Each number is 50 + 10 x the weight over its row's rms, rounded and kept within 0 to 99. Layers, rows and columns count from 0. The size before them is the row's rms in percent of the matrix's.

# layer 5 MLP up, 1024x256, rms 0.137, rows 942-947, columns 0-127
101:66 52 54 34 51 41 49 53 66 44 65 55 62 50 55 56 42 55 64 61 43 42 59 54 63 59 44 51 48 54 52 43 47 56 25 22 55 48 38 36 38 46 51 64 48 59 49 47 47 50 61 60 55 48 42 51 41 61 50 36 49 56 52 42 55 45 54 54 62 57 37 46 57 64 55 62 63 50 60 54 32 46 54 41 59 24 43 44 42 34 62 48 58 44 47 38 56 71 58 50 56 68 72 39 55 49 47 58 38 52 46 30 52 58 71 59 47 48 69 34 48 34 37 58 49 42 47 47
100:51 62 58 69 48 29 54 50 32 41 68 67 41 49 52 48 33 52 42 56 46 53 56 47 37 58 45 50 41 49 39 54 46 36 43 54 35 57 70 35 52 67 61 46 41 45 59 35 46 44 44 74 32 56 44 48 47 45 53 43 60 55 55 44 38 51 50 68 46 51 53 51 53 37 59 53 63 63 55 61 50 50 34 69 51 68 52 64 47 24 29 50 52 45 65 32 54 47 41 52 39 46 33 50 53 63 62 57 36 48 51 53 44 57 59 47 61 54 52 75 59 39 53 60 41 57 48 43
099:40 58 44 44 59 39 51 50 63 58 53 36 40 50 58 55 49 34 43 40 38 49 62 59 48 41 56 29 50 55 65 44 82 45 48 18 61 60 46 56 42 48 49 40 42 47 64 49 44 44 47 60 48 57 32 28 37 37 50 56 42 36 41 60 50 60 42 59 57 15 57 54 38 47 52 61 44 44 37 53 59 44 32 59 61 44 41 48 37 37 52 50 55 48 62 58 50 43 46 59 65 41 53 56 43 58 54 59 61 53 58 39 43 58 37 45 65 50 40 33 67 46 56 49 41 61 38 41
099:40 40 43 32 64 48 35 51 51 49 46 51 54 50 69 34 41 36 56 53 64 47 66 52 32 62 62 37 68 40 55 56 54 52 21 43 55 62 55 48 45 50 33 62 47 44 50 43 41 38 60 52 27 57 63 52 53 47 38 42 60 68 55 44 64 45 47 56 56 60 44 52 61 52 64 68 51 51 61 39 61 76 54 51 63 62 42 55 54 39 52 55 42 60 48 46 58 33 52 47 59 53 69 60 59 50 45 37 36 53 41 58 19 47 38 67 47 45 40 44 51 42 45 61 59 58 60 65
101:44 58 39 53 43 45 34 64 47 32 67 57 38 58 43 55 66 34 47 52 66 59 45 53 50 54 36 63 61 53 42 59 45 57 55 58 44 38 52 33 44 53 26 55 53 44 53 52 56 56 44 58 47 58 67 52 53 40 47 57 72 50 36 41 49 50 52 70 40 46 41 45 25 52 67 68 55 33 53 46 33 43 59 63 53 31 51 44 44 62 44 42 59 37 58 55 52 43 42 36 48 40 47 55 49 54 54 48 45 65 58 45 56 64 46 64 40 37 52 55 64 53 48 43 75 52 73 48
098:54 56 58 51 57 25 54 62 56 68 54 50 54 57 48 37 47 42 44 41 39 51 51 49 39 53 45 57 48 53 50 55 45 52 46 52 47 39 48 45 48 41 75 64 45 44 33 29 55 51 46 39 64 40 38 54 55 48 49 44 49 51 61 49 31 40 48 52 58 46 43 63 68 42 60 34 50 28 62 36 45 49 54 45 57 55 57 67 70 45 56 44 28 48 41 50 34 57 54 34 48 52 51 54 48 37 50 43 38 30 27 78 44 35 66 46 57 31 56 62 40 37 53 64 55 41 25 54
# layer 5 MLP down (transposed), 1024x256, rms 0.143, rows 942-946, columns 0-127
096:47 61 69 38 52 56 49 41 56 71 63 46 62 44 51 48 49 52 43 51 48 51 35 51 57 48 40 52 51 44 57 39 40 62 59 65 54 66 59 69 62 45 48 36 54 57 50 37 49 56 56 50 51 50 72 37 76 65 49 48 37 37 45 45 50 48 40 51 52 49 30 44 48 57 60 57 42 54 61 39 45 44 48 66 50 49 33 55 52 38 68 69 34 60 50 45 40 37 73 48 72 60 59 58 46 39 35 75 48 53 48 46 52 48 56 46 51 43 41 52 53 44 46 56 51 64 53 57
102:59 53 82 43 53 59 62 37 42 62 60 36 45 48 31 37 63 49 59 54 51 60 52 59 51 42 56 58 55 29 50 49 49 48 53 51 68 55 47 48 42 49 47 67 28 50 61 38 60 45 51 56 57 41 53 58 52 40 41 44 60 40 60 48 63 53 32 34 60 54 45 50 62 43 46 48 46 49 55 27 51 51 47 43 61 34 45 32 58 50 54 35 48 59 46 48 42 55 57 62 59 69 51 55 45 57 28 48 63 56 52 69 57 45 41 37 63 43 29 46 34 37 51 61 53 55 45 44
100:50 48 54 60 30 60 73 48 61 56 48 72 57 46 49 50 40 36 44 61 54 36 52 25 74 47 44 46 50 65 53 45 52 47 49 49 46 44 58 62 31 35 42 39 45 30 58 47 50 61 35 53 54 46 85 49 46 59 62 43 47 47 37 53 45 40 57 17 46 39 40 57 52 40 46 63 56 70 36 44 45 31 43 20 69 54 46 52 58 47 53 37 39 42 77 49 51 62 58 58 53 47 71 47 49 58 46 45 48 51 33 39 52 52 52 46 37 50 48 35 29 55 46 53 63 54 57 65
100:58 42 27 47 59 36 56 64 51 68 42 59 51 57 42 50 37 49 51 52 38 66 47 50 61 32 60 57 48 52 70 67 50 60 50 53 44 57 45 43 57 57 55 46 60 51 68 46 56 45 55 63 45 49 47 61 36 65 32 57 44 43 37 39 57 59 36 47 69 57 41 38 23 64 47 51 41 62 42 55 56 47 47 47 30 45 60 35 38 67 41 50 51 45 71 52 35 68 41 36 39 46 37 58 47 50 45 55 43 59 61 42 75 47 47 42 62 68 55 60 52 42 56 53 34 64 55 53
111:65 65 50 63 49 54 52 45 44 41 53 51 59 49 52 72 62 54 49 54 53 23 62 35 61 44 57 45 60 51 50 37 61 60 40 55 33 53 45 41 47 47 55 45 43 60 67 69 43 49 50 67 55 58 60 43 51 32 47 58 30 67 38 57 52 62 62 57 44 35 59 54 27 55 43 44 45 50 52 54 47 53 46 63 39 52 41 58 67 44 47 34 39 52 38 41 37 53 30 35 50 41 67 45 47 47 61 46 44 58 41 64 64 56 65 71 55 43 36 30 52 47 56 48 59 41 37 28